Weights of a small transformer language model: 3 heads of 64.
Each number is 128 + 32 x the weight over its row's rms, rounded and kept within 0 to 255. Layers, rows and columns count from 0. Numbers have three digits each. The size before them is the row's rms in percent of the matrix's.

# layer 7 MLP down (transposed), 768x192, rms 0.297, rows 287-427, columns 96-143
098:052139126083085154082144088103090113107132107140142133025176120141147180144106091116144181082195121113128134077143148125064104118125157122151134
102:161146105146148141125163156175054090127125109141104184136145184112080133192093157150139213113086122095154201106117183129120152107148158096140172
103:145116122174181113161093130122103157110163137202108067104143125146155125168149183165168154133120129155073138125127129145155128164143152105159126
101:136134146157129151134101118162148199129108108180153100103134121106086147166127094153149151159133115052135126123119118061133136079090150077136124
103:117128088135178162167097121096160143097122069139148123111130091075088143076076119080127131113162079137101122030121097185107114118121121116125135
094:163169154208088114126129203150079138152121124125039104154130140059104103115168134099098068097207066182136121159179176147141150099132141091078173
093:142091185164065159094115178113187134119057126127150136125084136130121183164089151107097090154197093180121185107124146083152116163167168131103144
090:112161112124163146131114100115100203182172141153006141131090166139123090177135177166119150143064140165169133088112132143143060087164128138120151
100:136147173091144177064130156118144067138097139185108137127089151133049117099161150074096105160078123162168144170167113092107161143085136059134132
099:113111146072150149120090113121157100153137159135128105141132148083066083123145144130142112164099068129148155147113140156130088133131113082098118
115:113169113110077143110109177084207112168117151128128130180099137123115149126124090174140172123167122075067169147082166102147229164110132161105179
103:204156188127114166147157151133123104122130145116116190112114106146102125157184137116115102192146099114127191117145197102115140110134102154112106
112:153164103153130121179143183164111116139120114139145158118140083053081095167184107114103100162127111151175075083132138187123053116113134166157042
096:113129090105151160129137108118165131209133057103089148099154129151149188128232154143066165126117129119135101119103144115122200124109137134137108
103:178149099151092131150092158170102164158067190145168116146083132090152157092100106055117099135144147120103149056189149158145108148093137101184153
100:102191133117190160115094158180146027123114180154118108125083124114148130156145144052127129191135102113135091131131157113110107156110119170026107
102:131083111131163064134111095155139181192132099121150127155113175140187161174090086126118131200144028136089141083093128076128172144099137156112037
098:126082085130074124094130159144133154141169172149117199123141095141076120119161163142148135075118202213124184109105143110153149133100101166095184
095:093154107154159158163154155078088085073103139084089118157104141116134129127120153155122143132161091131133078142060137144126162135101116172105137
112:093125112100152109090113082134116167088145127144161128171126098118173101197141125180166106074147067096104135187107170158132133137176164163167154
112:125111075188137116137143112140108135132130175121104170111142077143086087110170169172154087189154182154117143041114072134106111121151082133121112
105:100148141132173176078132122113099172182147151146115153173138154103101107190105108157086156139155173081180141152171119096102112085112182126157105
110:134132086149119091136145065121073170126129104127115078132150151105127101116135151074170163066144125087098141109149149130093083167137105171123164
091:182091088169136119140120122194168149110139140105062082094144164131125129168130115119149138135109158147126135144129190112074112065109110048085167
107:154126101092170071166173120068123110161175096139127188134103175113174170122105203123161199070143174036119180072167130106065180157107120095152103
110:130176109117130147165124197123130112154183202202157142074137081161090110115125137160130087092161094148095124098162132141105175216141073146109108
105:133075131197105112094107088130109154117121110155143185108073174208132123077151159148145141107139127084125116121153148152202138090071138159087159
097:148154152109142071141134119154056110132118138116147154135189138104190113104205109171140094147086138132112127157114163166087083138076108133166109
107:151185097091067170110137057162142151180147142164064105181117136117140103133164129089099144136138121075161147169120137119097124153079157102168113
092:113108105113129126123156125078093103158065128129093070168138135124186151121105114096119159172161141153165122112138127136101163098119059035125157
101:160149096087078174161110145124119136173181107113074076119126129083180160110093147173107189110089179077120151192100111162132127195164135151092106
096:138109104143111068116072124163118095100099189100135149086079123026163108093131148137102135164139114142085141129100080171107084128124151098085067
093:132086111087077098107132134146092039102109119131067183185162091140133142108113108057094152129062185132111145112122138101166122134072123092133124
107:169162196112181107160187087045116144070177138145203134141102142160144103147144092035106139119151124137130104112202123111105129132168091132120164
100:177112081150120084157151101149165122082071112137105090096198142179173146097082131093167136154136151021139123100055092140137161128147123182121149
095:115056166174132165137125084127101142139122156100127161141163186119082138169140106171113162217138171150149155080167087165164151126111154164135157
099:051099090190105097107100146142126138140174118116168171118118079162142138151140161170175092108112141132163114101155098068120085083126135134086137
106:120106144123181128133120099149123104148161155142120066140094149095060128145075160115146132116141182105112186112166108122126164149136180139152150
095:100092105173151133157136149081167166126142096085123159116129126154094140218151138100198154127085161131146079138145170111102127121157111076091155
102:117128102101154128127145100091167163163144088199077139103110153146108134110147123087176124137135174176102078101155168108096065150122092070134157
093:129137158136147126110150096134089121116160083031149086097109190116174084147148142109106147160145085111087064173130179143142172144149147103152170
099:065148144142123098112077097093130130116091145164138152121157087140147071076096148101142143093127084134143158108142117118178118010111166070133131
098:092161177175157151118086107158091135152126152093143067104095108138121103139097148142157152112146106098108146099137155176156110106167107189111089
100:150141115128123165132136115153155146144119084084139143118128079186158113093116139109059111119136053189105157155138125119163129147073117153096112
097:126168153096125238168143096162091135091131072115050068124095187122101154111115161125160140114072141148091087058127097103150067147139076131130157
098:184146100076143140135132097127093156099115165159088171112060117134142153098167102115089072141142125128120098085179104154143141203183141149092093
108:117124139081133101127079113080062124136120153114150157168105136180122157150115120131125154116132079108162166074124153175137156151122148106109135
102:131148136164126105150171093087145149116134102132156145116045149163144141136173178124202161105119173121154114170155105177087096141140148146108134
096:124083128133067126137108088098157099175125134111183117176085142126136136129128119187114140150181143074158142117135142135082132125125162212142118
101:158095142131092180138165114105137163154125118107113120066070085101078112130129111172139139170151079123173181104143112081146183150141146116097140
092:132148132116113104143107143120132135151120126135135104088132180094132130113154151128121166098178151090079097078159145132143138106154108125130122
100:103088171082110100069133093069121149142087151118080082109144169117097108146116143097169118221116108150132159157147103123117153165098117126074174
104:197113148131109142099127156144119125151095196147089137126086160141118144119119145084148136099091125045085097106140082118150141152105079157128150
102:169129125183098156115143082125145195169108147127103103122050094128118134146097091112137124121124116147135155154180087154142142172155165113177102
101:150050108089188143137134119064131138092066127120166139118118142087074167158122129107051113040082083113124171048170163119109147111148154116104082
107:102131101159156116102117163151085085127087140091110115169150146124106091132146134117124125125110113102128092114084121153098175133126169058139154
095:147129116167153125115164205133151135141179204125128170111127147081116095112185097102117179173134075121180123108137120102113124137101111143146119
096:109131141167150133085052166145159087101141185103118091123167100087139157166120173109178100102183154077109132153158081093129114099130066109082060
099:125125150196165109093100107103073118163153129153164193114130113128111178118177088182142086147059167169150098174076099185120108141135109174134134
104:127195204150112169152180123099089117151126144128142127132132093112100172113174128132154169165157174138054147118120116091118141140159139111137137
102:189164148105180135129170176153160103111126083099088178151105194125165059101197125114152163137138151114122124121151123175160139109143214124122186
100:066144096102178128135136118167180144132123092143117088141124139118121122116096175056121107146139144135121119166088117124142058101126051142166172
095:104076183117120138077076140154077103120194084125149130143216167139144105165060192122097118152106185106197095102162109145139081118133118130113070
111:127128145080115116123120142183148089087132121085166156108107138112056152096066158098116143160158167150116071148144118113175121162099147128199142
103:159105105176078149134116094166109184199121163168089154142185137152125092126095109085059129099107166137200155109158108112137090107098108131118100
103:148121068130120069088129202115091099132156131104111113162121093145160111132152145120117178133120118106152121143126073078143160102118109087157112
096:147096147116145148148143110152205119112098102163154053098155122172133125107135182127147138120138095174129082142145123077148117105180149066158134
093:158128133124124133161087162120140117110049162094156090153142137094112155146102166125124107094144097121167120131156071171162142117063138134101094
100:134103118065108135109143115125137134132143089148060148109055205149129170146155111147166113157175081109122144113132133142074136124124128081112143
108:112136137149114168105117163130147106155131163185136157112197133141208083140158156150093134097174107063087173112136162164154148138103121118097119
107:124151101137130157112144060056136125161129151127175186137147077140085084137151097135139101143122121113111165120125127107106083092110109122140181
104:132092132167099241084134123129124116156145149139121154169154135110159128112188101089135108122122086114140145095081139078196136129146177109124101
105:160137134143150137129110139120092174099142119091141179110148184130116196173156133132128163093169169149169140165097201134125111162083061155105069
090:081113148181137170113116149153079101104118107080126102164107124120116159165097109104163086125113122184122136082196120154127097134159161161125143
100:103153161127108205191112137124130087103149102118137115115121106151105135129114102103120067086137145185141083082120090105099111083141127150119113
102:087186149135102137096096148107103170147113094125071156096163205155072154116110135106159077154152104136152185183124132179113146143105120107108113
098:147144103161108095116138091124102074130118160144136138119107118088152124096130100165117091132090106148182121119111158169125117089148148145134109
109:153070025162117132119069099111107120165138122171158055138142151107189078109188065159102110139170091103116088135143172087079089118138112104182111
102:149078147114137123128131101129150125118112123102079111085128113165185095137143148105137153184138164118071151092124145163110101103171089160191115
098:116165069152138184095145150120149137176128101101174123148108109173159118113132104155129142183175152109111150151114180172168102072174168178109118
088:106105066073179130145098084139117099115160161095158109139168072178107096139127142100134145091071080196194114084147069151138076088126109127194122
097:138176095115106131150133079131104141144145154143110168130172131141046168186103094119140061129144066123128099144110140122187116124153154129072118
103:135071061128045145150148087148095132161148120146149125141161175112146158117089137128089121061145095118137187142105161137061122121119155121131121
096:140152137141156160122152154096160132097124152139133143111038199167106156121119086096142167077113121116173083149143175075142137072098130134147167
097:128150150146107204151128088100150125127062123116109094126087057066091157164174105120102102088157115145158131109106204125104153095154134150152096
091:129089151081189174191194117148112170113117132090137194179135074122103155155118091086134125147104047099170106084186179122117102143113086122164143
099:119083090142167162112162174131122178147183082117128203121108071126117157069158116153112141183198120152163141103161137090097143156144122134134143
108:069139114178066115137112163130097101114105075139188153138137130112061130131150104113089060128133117141126145083169201143135101094103165137094178
099:103087155095120117172151093101124195156205138143109085042094074120187158155081147147141110143140143142142131190127115121134175153117140140175131
099:101122102071141111135135161130104086160136091139146198074075141164142087121163116083101180104107149152155144115137158151156167134047119082118118
102:155163196067065179114100153078181146121144162112129170113118110079065143106100095105164063130105071184173145124093078067100103158136122147127129
103:130123107128102066137164139181153155119135095138121129148140090157110128153187094160117123095160136100113127174101046145115174137137164094142182
099:131122149147142167115155118100101115099133153150150107147114129089102104122121060120138159117142134143146085126150128081175153124072178140101088
100:140109118136177169149123160119117150103141100142108089181163157093135098113107138047114126148182109120058122148118119123143147219112100118147176
107:063179157149116139109112187126116108191113133084154145126184162165098121097161093110122077113124127150086150131123129126080129089142078141131068
109:154180171154150144110134145153123130135114078157148088156156128171130126170133142099088131137125103077107131082058091177100129088122106111119110
113:092105155106070111143083190128122102150124117137099105162076171090137146097155163105100066089096156112098144148121100151104098152118123088123122
098:076078117141107174148066163081101134176086151128145076183132130099076113142200077113138087116127106078064089133137150155161163115092049200120037
095:166174153163149184101128136166212088106107149137130088093109088154161137127120097082119087132030157134114109120109099088164128141138145105210146
098:224100205181100132168184167128159169144099160105095119121056064091135101130121091132114092116131136124094199140115161180127114131028138160144087
095:121150149185155120141091157138108141124105124070150108124126076098120110151134071191100113127129090129188126141144150054114112155108127107113130
102:088124103116154126151117116153127117100068102131096086125140139144102104099090141136100187130076144156135102127124122090153148165189151150087152
093:110158118136112141166140106119124092146136116121120129140142168167116115122153076124122078099110169088116119122120197104111097128142160137094103
103:206123108151098191106154127179147150040159157152108056136093173067108166182102110079103173103130155073119144160112126105064101188147081134146110
099:130090138186177200132127121179165121189145128133118106170124168159102149137100055152077122079141118118130173166085163092113148118129146182142154
097:139159120102114187079157118158117180135098147125125119124084123127134174149170112120146045139093185073088108090103131102135113139141167085118128
096:158147112116047147100145194172065128114094155097088150145124148131118073181132123133137139148123124160089123126163139090109128075161189183111083
099:117159171174093107133134117179176102071147113109160147111158111126157105108143085085151169144161135154160056171158125133093128142106116109118085
095:128078130156093189156149172131136160086137183130120091177115153121068130070121100154096125178144115139160077163103112140054141117114137098104101
097:132140150118115180108120087127164129118141158100117174101099104099172159151120084141100132172135134149186151120085097154097129185157092167148131
107:124122110111137143119127193125186101093067159115144119082125131108152163152139122091126120118117096157115086095093132131074123130129099047147155
101:132121122154108116089164102137095085169151162108143169180114178103121133146125139140129082129150137152140158144129172149134135098145139139125154
094:163152146194151104095098170125176105149164093074077118081153120145132131162107096147059123139066120179216139145162117081141115164152117051102107
119:137146039123137142168171120111125131098114093139092153155092126132129146073172157071148110159115099120160170121148152086118115089088132115154153
104:110131125153120161190106132146149124140183137114119082118193087114132136159183115127132119116163136137124135143165076092103064164109073142131057
085:139099176143109162094057121132154140124111124130129131131117136095114123142087132126154131172175147115094141097175102083155108115144212119120127
106:075131079153176101114094180117134120158109113110137150091125170163163160137146144103202154169118157117137123113079121168124126183160128154121125
092:119136152064147128096157097100149172166140132163121124136134084222146144086109142166105141173138056115120094096139166116147162144138140094123117
100:147048054120116136160136151102125153112159151109097114056096154083137139099085108159125127085171186157176093131110143145177117151151127112141139
092:175161101109109099150159081176114156122093124116122100154113203122140123134147110140173190167089094103148123139136125106158172158102090167132082
099:053130149164208160077062130189078102165134145069107196139132160188124154140133116133151067133113151160122179150123132166108115128117120136108133
094:127132142165142111117137147101079105092097156118170158100071161109146170120118083098154125127173110077116125174125164149193141133105119135122099
088:121087123137112172170162190132126143170126113114101069162141160122129078111138129123124121145063118125118068153148130145152119093084111115156083
108:097122123093130139109144115147137137124162138104042132173110090123125122138137036098119139133104146174153124117113190154104154142136141090127101
097:080079016159159074142150164091120139110086144155157113119160061122142074098127119106126134149140107125112093140191098146129138133154141112144132
093:172070062099163091070106098096164125136119169057148136068168143093151155098138109085067105150133184158135074175166167150021131199120129097101102
093:100150060107192164152150128150081111102133136118141148110154097164154127078095156088136136090109122094132066115107120116141073135160131132092118
104:086116101099089083077135142144133084118111215062103176096175096136143138174167183104068114126072146147178123145105126086108096097098117130115104
090:104155102064191141110152135131103150132125103172131099057148145137173112156134131138137106169085164148122156174058148093138185116128098123116144
087:143086126149097138174159123135112155144025161097163144125130133080160148120175157120145138155149122152112151155168146159157132123126124145209143
099:113091117088051154145128082125099141116095142148146075098104110124147116128132114141110131137110103113103090142131120165110174133108111164120142
106:128131111123113123063165145069139106173126190127139140120116121146110080158148139113139110096155151155154076086170159120042128141147133158109202
106:195134104123123172124151104055140142125098109100145089080119117113136171159131124142142163162107153116136157139098200205131144158117145130120195
110:082090134125173128097097102157120177124158090162123106194112121123093058151166180152181125159113143099129125118147225108120161123098164145154112
100:142124128133146084114095076107142128111110111115104159110117120116104096140164148122105129116135160240125181097087125113104162142173092125085077
085:107114111106186076154126156129119095149209134061187143147119138117093137081151123123075133142107129113089136094126102117158107090161090082117156
095:128130083111162134105168074148098150076099141147062098153158126150079131150072104087137170091149125122146055153073164135099121120148106112164134
091:116188095124128137102160205115122127157159130104067145144158083111124050115067106169131178151092146122117090080129148111126064111103072087127116
106:156093187084148172121144119078103077135136115107202171098116114076140153069153098180186099127138141140083140125076124141176152125154100126099096
098:148150092104109072150169147086096095122119112194181072163111147090140139195155113115121129163152099139086068142150158123163084105143134063151160
105:105152170111097190113119117150166186143148154099108113160088167096131144129129127060102156095174155189056145129105072137102093118076129107164090
# layer 7 MLP up, 768x192, rms 0.3, rows 288-428, columns 96-143
111:140109117119101144164140169085118118122085189153134069136171101127096073118148109112147083161092126130102140147120122106135092133134122117074092
097:135139123165154126076081056183149168134151158162104113217106139140126056150139194121094138124137133143093139130093170078107127108101113116107115
100:151091104182121173128093141109133059058172112134097090129110169169122099145157167113168163142090102169138164142102135199103080157152094160100111
096:164114152123078133166088137125120140181147135083122110128124142160118149110129138094104062210135072131126122117179135122122176113121098135128142
095:160100204082138121105155119120173129133129117078116170085163157064150153098106122185123148175162051140139181146156150111106157098114070117119131
089:121139158155175120118111098132112110166145136153153106111180106124137191153139170137122172229159076152102165100110098144096149067074106190151088
094:119130178074133126132078169124114153116129077150186132109149065110105119176107079117043096091160083142126070185147098126124154144153159121186190
092:136123065131133149181072085104136139096152133108172156170159126157108138122077166105071133090165166176119085197138119139151123144119111152149126
093:092162085086077115179159174107067132135101057148166104142153121114087118063153099127103165178155102150081106118111107104148137145174049176140152
109:134075103165075124131098112162150145106098148108120099137150173168114129095183144091166090079151175084158132174134148163124108142137118111159175
095:076118077143110142097150128109187128126127105105183066169154101126145118114146146142078133150050111129153131154142226173142129130142133123099175
113:166152134122150079169135185114188118129152083183131104140150095093139123136138102037089059135148131163121135116156102196140131075130106097118099
089:074088147092136143150144121144116067106125214110120147096142149083147081111154071147131082119130093180125155150164099099131114088103135157163152
097:145056133152068165133117204123150164151089118112118120173113167148093099138074057112094099140152130143127157161136118126102124095132080096124116
107:144132146085080117144137086120154105131185128087101147116173133140160102139156139158159166072128133144141147129125113122099133169154121091175094
102:107197082115119091178123150112130075118119193149184151081135148144101152154135140114128121137112104161156141128122075149121127115091154128128109
099:134134076181149091090112116129099123166145123156115100122094091154054118124150137151193138161118229162119148150108096132112186165085129119130138
095:100222140126115085116175193148157099136137175126139180093115093174075147106119136114171149110092152150152134144097125113156115130111126191093059
095:138141127142095121166131142094177067171139124135118067129105081129124047161125155119158087141069129098078132103132154152144152114211160145077149
103:059121165084112156132083128098136123133106098150159109060125122071125110140120123084169141114097148139095124089123079160089143130153101114100087
097:102133123134134112110091126124171144157111100070086165091131118103164185128105178139077098094153158156085136115111164108156108095054137106120104
101:179109108140101161136104129165144121073199141157143113144073114095133141117177120184157109144140102147090115182094109086136147132083110163150158
098:098178197053177159111133088085102109123084112134181148145126124143158102119121116096126121084137065124049143125101100106095153113112157133143126
099:138166111121132139147114220120186119142162094121191210095127148150139120136124075072163138156132101138155121157185140142080128126114082113071060
112:202135178115068170149178082090116131124112143048161149122171160121137174173143146134134124091091113127169099074133126134066068097091063132163101
100:163143180168154121181146105128128104127139075124129152067129096145094139153135109140166077147146113182100067093119083127134117144171101122101094
098:136121094060122186131183169148192126117150105165128121121149124107132125108081131106143069152156061094118098105203136149161120146207097121076193
102:128194131099154164136098139114178155117099099131080165172094144139128074124087111149149143130110130103175159117173149075122115092135165088132123
102:158161143082136184117137120160117176120190173088163192109115135116096139130172139111084112080128080081134094167103092180130105167162173172105173
105:080146067154136164163180122117090118125149121155125124141099142141103103157168109111151054040149110135121141169135107109157095152082125125112121
096:126164146111137128130088113150117111100127051132152143123108126133089091122171192105097065120164111127120115134159099123105198086122144132147112
093:157152075154144165146095148057176141149126068116099124124155132114115116176142149145131092076181061170207132127081127087113128092152149165096145
102:131086059169102126097149102198200178153146125166171101174119142071045165065120102163129158093113110168102145134146061134127069115097145171151119
099:120095142207083103084148159130142166101201081130193129102159143137061085113169146160164119146137185161121132139097120121142165100148123100151137
089:098120121164132068135048101079196071158162088201158105131150173149166136132118161084114109100154131158168164220109087135139137129082106109150092
094:107137206128103132195102058087133195108106113147123087164031130104156111168082110162173107125121114132129157170185203122121145149145156092070141
108:144155095073126181118128126147132118137103105153113150082139157075150105164140093157147220093136149115166141142139118203148091180156138157116085
099:108135114163122156151118187118124152109099148188143160122157112087081096104123090153106130117149167125108159121113152107127175121109158105120152
092:144147101112124127167058131168135086164103102125134149099152095130137130113136152150074119119184144208104113149146160100127072139165133144173099
093:078159104083155134106138147150162084102122120092056119062142198163088117112150142185145194089127135096105123134090147105114125132113109160111089
098:157178119146131082170143200170136150197134127085127126137127131114095109099100103124083113104144134128087173146115193092117127127087091085113155
106:136106054135037182114143140099113139124086118154129123106113137149154173107137176132111086134156138141133092179124133157164147181074189140103146
100:045109124106120112173090094138095098090136122165109145189153206095153094077116132140152114127133153064161150105112129070125087095120090150121136
092:190118106131167131116170141144116126120100098110120057149139104082137003128159093144127100131155150181142158137202098107136102141197152133110140
095:168044139092112096117138095124124135100113133111131108097101134120121140157094098087085129119100147089116167065075121094094106170160137147108084
098:094135079122084198155113133141174167078141175132135086131151143108151090168147129132095141136122079201108196097092133091105071120122096114122131
097:111081131114117126171165123181125127197111141155099129126071167102125079135180181117101091106118115104188140113093151102108098126088126105161132
095:129150172094142179100137170148203113104105117164185123131167114132178117108146097094112168133155157113134144113125135208128155094122067143100139
105:137161072152143085126176146137129148109117084097122087160211147139120160140107120086129129118108166091094143115111137143129144157064120064137118
098:118188159136142115114121088148146098129139147141122169121156151141144177160101165078128076095123163142112094161123149092126160128150161148172158
099:133126067138112126133141102123131074153151093060084142091149167127105132057123127126037118151174112157107170164148143152107101128124141196194128
109:094154104157115097121087152110138113144209154085102123056191128123133115067178147066173168093072146134141165100131149101138116146100082082172149
098:142157134119167095110157151110142159132162178120089148161102159068136174066116081141096176118152085136090109135149163143073159147093080134142145
105:128114155130108127178170140125168084189107135155154115197122095087120134080081144145171160114091143114140155100114134141115104159080138174166084
104:126130095166160174143136107133108105155134134202123138089106104129119147163063098098109111073096096143088132203168146166173143132117116158087088
106:058088137116118104114120170112086138095131095126077105119127127186150137152097135132102109148127144176057185156110131144128162219099119092166114
101:126128087158188120169144170147165114152174159124115148078023103175078149127185071076097109115146102131132116175127176131136108099119087158179130
106:161159138074117126109142124112147131164147188114102063089092106120089109138121170155143156104073117115099049083157170049124183168106112169125093
101:060093072111107155159135130160121127095138077130071132192148098118155109103065050141130119103116101127093181159134120109061097107127205134088148
095:102098176119119103167097080088086177101131050057108113115188099159186136122133117036127082163086126079072107096152178126080131163130096136117163
084:103095129164107142163072126160149118143140141164160182185184197111149135105152142155080115114087080100121119118140050082090113140138119067122080
091:109119175050136124095067115114135127089149168083058123144163141184126132099159146152148107110116055123147143094062167163091120160110104092142178
098:095179150198199113126084132131132063144173128126117127102160179112163128121176164163145108105116113187082113132158199108088093191131152117165108
107:151157149052154160125176158131140117112154143083096163129118068187092169129140145158146141156161115125094145112167146183189158139162098111122122
101:128123116107124121099073103185147173175153077114127169102141181145099104078129132135161110087190134136080155193115122090155103121142154144131140
109:089154102084063097111139087109161140136145125145142096134091085112122162116145145171046100148107101100162149092168132155113139161133086139093161
094:103151127064155076145157099120091134076169136113194210077164137194149121110106123110164162080065117102145148138133047115081096099116145147065119
092:085138135085144137112060112140156165157140108176108092115183141113161126092119103174147152211144103071123158101097122136065090106071124086134132
096:115171161088110179183102093122100101111129174118177138112108107157208125166130062125127149170138094175166143088122099162145130095107085144101149
096:120165161139139068191168138141135119145171198175133115105147055093146064122097120103090168104139154112179158127175130094075091103161146104116112
088:138115128172115184133117204177144162135116124152104111114139115164116064092144071108084089106134101146125114117119107134123070076121165144154105
099:115165147141113113072124179134111088086115103103111133123130075113135078080105175079123158147155114111063132117097081137205154157131128095138095
096:126116127122155166126147068101142177116090121142139159118173154150118098130102130152127143078151118147137173187091073135136146193175072095130127
108:181182114109082106171144098138096106183109200145149084137133096114146098152138113115146072089064180133106072139120156121137100159147179150119147
093:117134157175112028165153107111185121090147102109133123129116153153106173134135083141100108176152174133140118046093158138178122098115100121193122
095:083139111099067124111065126066108132166117167144076163138151132183113120061139114141106201145123064152217188104163156109125114113150135143178168
102:106134161153131119149092098157143174148169110159064120025096113148091151132110081102088110117086167130151153138096164118145128125075155122113107
108:138148106145141139078153067141149106114183168112104103113119095099114146149153150129082128137080167129167080123147187187076144126119101077119087
095:097138123103106094167089095070090113118143060180108106117095089077118128130110185094152122109091154103124083180128128084120170197136112135075144
098:091141140169164043112158176152109152216114161115132094115157088102159109104113160092123131151101137104172124144120128120131197161105134099063138
102:113089055118078109148107100063135174115095136149132154133120161199090093101155157098156131158162122136145087151166109144129193155155147144081110
113:162145088105119074109114128122131116100080138142076112150130175115121171085077126107160121126176141176140144052152086173132131114119113166125116
096:132106141110101096084156114147142106135147145106164134141172149091099107130090164174159109078141104080141130107126118205115188159099126089133139
094:177142143111161149120135143136121112144092132073124095153149146146128118108109148136141062143152191128111133118173112178124109083101131137070147
090:161179137176084180095101098105159120078102111127181083066171174154102120188095144162131137135119143148110131127138107174141107128170178093114112
096:118112098155069102175140091141124123154116151114132138145144181155131113085124144073143087148105118096119108084138117074102167178144121146118106
106:159111124094147172151205127160115073134128136117086052162118176140138104141199165169183113107119125158170089124131117158112158143138167068099068
093:118142142112094122122137161125139104112095151108120178151152133106099083097108163199117080136092132075168061135093139149119139127130155121132098
098:095118145167166134212159177172148134152143105142125144090122107096118106048111104096124125152141100090096115122156182164100095108184122139132123
097:105110123179088094139128130125195088169121082128160108128158111154158181176110114088118126073151133160161169163166141121082108153143154117108109
107:170172140064116128137143081114100160030123140121116109108113072123142140115123140195110177126131077157157047158135117121151101100115117126125094
095:111111152173127139143083137107119155132106135114137109101141092106126101150121132139164115090161106204161072108115129124143110104102140151134177
102:161165166096103085106091061178112170165151146066134170105160141125102137129146189153185100111090152110174097102134092115159091091165099129109141
100:103066173160155098185090197097142147106106025102196107128136139065202174093197124129170133092115041105178173134155112135128127171088146139114186
099:173196110077129157173141105126125153146120209107098148106169147134121154133049107181084098139160094174155204130136094109091143119092102153098147
111:130173140107161110143143097118097140120188101124152139108130148076109191106083115089145176118095176084109061144123108091192124117119095105098090
093:128100135073143178116117170150154137127192132149109183147152138153077156145094142152077154119118135119097102084113146114119101109158136109151115
097:112126075130125139144147145089124150172148121116073121116170110125135102134109134151222077097136138089152166164153100142148093129161119112099141
092:082153172143093146153117177114136115087094135095154120123057142151131071102133107125131126071126121110141164112115185160098091107131131125140131
101:094118091107153137096170144154200142125201095118131138127113169143144088134137188047073157138097151132128103111143082163154149135133090166193097
105:149109149135141097138088099157125133100042104125088104083099072120138140122162083161105125164151075142105100157168169137138189093052178188105116
096:179162119123113097100185084132118080077173095144074215106147135081155143118117159102148146170155168167116153100168046132112092108116133148127074
099:079162134184172121166127144083119138141136184112093161054175110124117083137131130204123100147098125067141093116122110124089120130139120079090151
096:114134151088157190185135111120140149125128104144137109109126136085131060057153126147122152145074129132163106085133099140134077136114134063122100
098:114096124183070160129099092149154099069084145131125192105117138173084172149175102150134141103100100160113111134083155173157158157156128123093136
100:058118200175199158142155114077098164115165149068155091153103103132052081140121171114193161130114130106125138125155111172160116148179094035144202
103:147105047142128149092100114071091137162152134139137140109140078090153157143226142155121112186112173093151116128121132102095174111102116092113108
105:133169161195088114181082151073120102149093047148136059164134104133183176110116158073156151118079049125143134124159100115139149154153126154129041
094:147120170121083092114163122136101085131127114140078091093164156141093158173121111144171127116118062096148156080130178116148139094101116100188111
104:108123078086145193168105113148185118158160119113081069137142052106137114118163134158132146112164121110097136185101149107067135088146114124193070
106:171095090159133100177091113126134200128120158116160081101177106174075081120129163135178121128107078114135155135082129192117151140085173080144089
108:108113088151112111112109102147111166176144146153094143117097075120173021154096119140148130115129105138150116096112107135103148098159124121091163
121:126092097130174084144142118165155139166118139154142162129168160074150151082138176104148141113124098120156177155116168131132080093140119135125134
102:082109183169150106210127196108152145084112105173116096094131120123167140098137150062132138089129110162121140163136092074088125152117199111178178
110:125099150087069112120090122083157184101088119141080041163168143117138121151120112109153128094155106115131167119119210105103156138120197091114128
114:055166162095080130130163141121089140082124142147113148146121132118171180103144147107110136151155183116137177114104089118169136161147076118127110
097:105142173064175124115131110127144180112134159157058095181087121093171145095074155091121146117177071133084149101189182118109120193094144157137163
102:127158103103072144163133170147167112090114157126104119128092101137100118151096139117074125117069150157106104052170157117111147114148158081076129
097:150055139148211145091153131154147119120142082227202094079109119120114092115140136106079128098120128144152136075112150111096114153146126148050115
103:115113183086151158140173135109168175125126144105135109135107147111077137173091117097084146124116147141081156127085079142131085192128158077109170
101:131136122053123124150161084130172167161099158086096130151141151156171095096096156149107142160075163121188146118078117092132146121114151144121153
106:157188108146139070091094102151115137147163156149130186138157141127119099141142144113142168084148162210078104139078137094130182093121192140155175
104:074148077139100176121141109108145116139178109096095156151116140159158157051144105104171105089154163103152162186120102098063149139147071116090094
094:155113102131118101151078182164065098175141083083117168180058145043153120150078123125104088175119178172123162115168131069143125159149156118102129
101:140099097140129109148135180156138122080120110095145136129158082110178107097083126164142093202155131176087182077138144146117058129121117089093093
096:120159112167130116108126161142151147144173121131109114151180058122120106151088119163110184126128127122090141159115166125131126170143084047092149
100:108111154112129112131130077113078134140101092095119128135120140090195132132153141174139140104120193088067135201174108152134055158109050129137190
093:108050137171134114144107098100147126101108154151113142106151093139089120144118165199180090141163151157126129145137112147019111143122098154131177
092:102166137085126085108165110158112120144189157096108089124147131171108099143130090125080130155135158125135159120161098110052130128154130125117137
104:099197167138168153115155148113155108206152131134107139153127145147105142108072170129090122148117179151064157161135140173166144115171125136118159
102:140185094157097147133112156145133068141166170148112088141148058073100117095110134204143081111151172133083112170113093153168158134159091118122089
098:089093184115080141190110166158182104122123088126143118138089116171183101124185122139171139130144137134130111062158139128187162173115136116160104
108:074188128106161133237141145114148158120142155121149087127113152130146115131134113104085126130158068136146136194143146149108144130191113154144121
107:065136173073147149123168115091106121138123149159141170119147146096142103099109130088198098133039093054155138153202175214115103128137112142105163
086:096102123163098122165138106117087117084145102149144083115165147128169105162106163084113114158139065112101207153117159185095097092137150159066099
092:065148128130110138166117115110169117152146147089104109071196117075184073117164155108095129090118098124152122151139128127150140169146174130116147
094:080106095105139108098131124136175155111137127148126097127152101101200081108155139121078121101153181174080152157182166141121152144171169106079166
096:159105112103053188174110189113101152154127095102134161114110118135132105117136157142116121178160129161080094165140136134055144149149095126180179
089:065139153117099147093079110142092193081126102095079115126137116133135136090187076132174147155155142151140079127079122088099167095109085105119132
102:098156202138163145157115075139143114119109086129135154101138120112115137141152144133092085141154059179110161112122157147181195147130132145091128
110:153105078153111130085143165162121125163061076115138167172126129108106130098141086190103116102089171116128137069050152031094126179096088094119138